Part of a small language model's weights.
Architecture: rotary positions, normalized queries and keys, shifted keys, gated attention.
Each number is 128 + 24 x the weight over its row's rms, rounded and kept within 0 to 255. Layers, rows and columns count from 0. The size above them is the row's rms in percent of the matrix's.

# layer 5 MLP down (transposed), 128x64, rms 0.625, rows 113-127, columns 32-63
size [ 96  81 109  98 105 109  95 103  94 103  99 105 102 106  98]
[[114 138 130 132 152  98 139 127 136 153 121 146  79 156 102 133 146 107 138 152 190 144  63 109 142 100 129 132 129 160 149 127]
 [129 174 133 118 109 153 119 119  70 131 136 115 150 153 103 140 118 141 134 175 142 140 147 119 147  94 171 101 111 151  98 137]
 [125 119 113 153 156 107 135 106 120 116  84 131 197 112  79 145 139 121 152 133 127 121 151  89  95 155 118 132 118 135 101 117]
 [110 139 140 167 156 160 137 122 175  89 135 154 180 152 122 152 130  78 130 152  74 133 108  98 128 138 123 123 145 142  97 117]
 [113 151  96 144 136 111 127  90 129 114  89  96 182 117 153 120 125 103 135 144 135 153 116 127 124 138 112 130 136 131 162 116]
 [123 163 113 150 155  74  98 155 149 144 143  95  86 146 133 154 134 120 108 157 140 101 157 165 134 151 126 120 141 113 165 146]
 [169 124 156 157 120 121 170 141  90 114  95 157 135 158  91 137 147 107 116 138 123 163 120 103 137 155 149 151 118 141  82 148]
 [ 83 113 142 137 113 112 137 135 108 110 127 110 142 135  82 130 139 128  93 138 103 111 144 124 147 109 101 130 143 127 131 150]
 [137 128 101 144 113 163  97  72 134 112 121 130 115 157 113 129 106 150 151 100 165 148 133 150 100 161 167  96 108 165  98 129]
 [134 112 115 155 118 142 117 172 129 151 110  98  98 114 143 120  93 100 125 124 107 183  94 123 104 131 138 141 137 154 113 139]
 [132 101 153 128 163 160 127 125 120 110 102 163  77 145 116 127 137 132 116 138 126 117 126 193 103 162 126 102 114 129 115 131]
 [164  82 150 151 108 129 177 102 129 177 163 154 116 127 138 112 119 121 134 101 140 125 127 130  84 177 143 146  74 166 103 109]
 [141 137 157 131 139 112 103 102 119 114  46 120 132 136  87 128 121 105 150  97  94 102 157 101 150 124 124 144 130 160 111 146]
 [146 150 161 137  90 117 126 188  88  88 109  95 159 177 130 160 112 118 138 116 104 158 107 122 127 135 127 106 110 111 136  83]
 [124 137 188 124 121 120 157 121  73  97  82 135 116 136 132 121 144 168 109 116 114 116 149 124 116 138 117 110 137 136 114  93]]
# layer 5 MLP gate, 128x64, rms 0.425, rows 114-127, columns 32-63
size [100 101 102 103 104  98 101  89  98  90 102 107 107  95]
[[146 103 124 144 153 110 116 116  89 120 147 107 104 129 147  88 120 139 124 118 160 160 161 156 160 149 164 117 136 141  64 152]
 [138 105 160 144 118 109 171 169 122 153 115  99 127 116 147 150 127  92 105  91 160 116 161 127 143 120 108 143 158 135 121  98]
 [127 115 117 167 152 128 168 116  99 141 116 151 144 155 185  99  94 137 140 108 105 130 100 148 165 179 123 108 122 108 100 150]
 [ 95 105 127 119 157 149 143 107 114  94 170 103 104 137 170 127 152 127 154 110 111 111 129  83 118 121  77  98 100 147 152  77]
 [148 143 145 130 129 121 127 125 123 151 117 104 101  65 165 138  91 102  79 110 104 169 143 146 110 124 150 132  95  90 141 154]
 [105  83 150 104 153 145 142  87 139 174 103 125 177 130 139 112  98 144 113 151  80 160 124 101 122 159 141 136 115 144 119 104]
 [118  91  65 128  99 134 148 132 137 125 113 123 131 168 167 111 200  79 160 135 133 142 151 119  70 110 126 112  99 129 145 134]
 [ 89 112 112 126 147 118  76 158 128 102 117 163  91 104 117 153  90 134 126 107 130 119  69 142 141 100  68 177 134 132 113 111]
 [105 115 149 104 152  80 101 174 151 186 133 165 102 118 131 163 115 143 132 132  88 153 141 138 138 143  97 154 182 127 112 131]
 [126 123 165 162 102 151 157 140 154  87 126 151 132 129 134 127 118 107 124 105 137 163  96 151 109 153 129 150 130  73 123  99]
 [116  90 123 126 118 103 163 157 107 157 171 142 134 142 108  94 129 146 157  99 153 149 112 137 103  93  58 117 159 108 123 134]
 [110  97 183  98 124 160 150 131 124 146 117 159 148 137 177 109 114 126 136 139 117 133 103 168  98 127 132 179 115 114 122 114]
 [118 118 133 146 126 142 158 105 112 147 124 146 126 131 105 114 121 154 112 160 148 155 131 128 102 160 151 124 129 149 146 135]
 [133 117 169 103 159 140 114 152 143 105 152 143 126 111 104  98 154 159  85 121 123  80 117 118 125 134  87 131 142  85 142 150]]
# layer 5 MLP up, 128x64, rms 0.444, rows 114-127, columns 32-63
size [ 99 115 108 110 108  96 104  96  95  97 103 105  97  95]
[[134  91 142 124 113 115 115 140 111 114 108 115  92 158 128  82 130  91 101 139 162 123 151 127  85 155 175 133 128 148  81 162]
 [117 139 168 156 115 134 109 180  71 112 164 100 159 128 143 135 114 135 115  98 177  98  82 156 140 142 101  85 128 141 165 103]
 [111 143 142 118 120 104 123 148 151 112 121  89  89 128 109 152 135 140 142 133 136 117 127 146 144  93 154 174 137 126 145 151]
 [177 149 148 143  78 141 125 180 100 155 151 151 122 137 125 143  96 148 112 119 139 128 105 131 144 156 119 101 166 121 121 138]
 [148 130 170 117 141 113 111 147 101 111 129 131  90 143 107 147 156 140 122 137 147 122  99 104  82 118 166 144 139 102 151 108]
 [150 116 162 146 132  84 173 157  77 135  86  78 116 122 157 166 126 168 106 113 130 104  97 120 139 123 115 117 115 132 142 134]
 [118 144  85 123  80 149 134 137 158 167  77 108 139 132 158 130 135 114 103 154 141 118 101 174 109 134 137 131 146 141 152  98]
 [126 131 138 105 171 128 123 152 123 119 150 118 134  96 128 131 120 159 111  81  78 124  83 122 138 131  82 110  78 138 142 112]
 [128 115 138 105 151 153 113 115 111 128 133 135 142  82 126 135 179 139 127  96 130 153 133  80 139 130 114 125 166 112  96  96]
 [119 151 105 158 164 113 122 116 190 139 153 126 140 113 161  96 117 156 155 125 134 143 116 116 119 145 163  84 171 118 143 131]
 [133 126  82 140 104 148 109 150 139 127 107 110 114 121 158 145 160 124 104 161  96 170 111 109 152 119 164 176  82 122 154 135]
 [137 128 124 107 101  71  96 120 132  97 115 114 138 103 164 191 154 123 137 188 164 137  95 140 155 122 141 145 152 127 149 167]
 [123  93 106  74 103 116  97  82 118 198 155 124 132 130 116 118 122 150 138 160 113 113 143 141 155 165 103 148 130 123 150 109]
 [165 120 111 146 109 148 127 135 148 142 139 101  92 126 111 142  97 127 125 104 159 120 132 150 114  88 190 115 134  97  99 149]]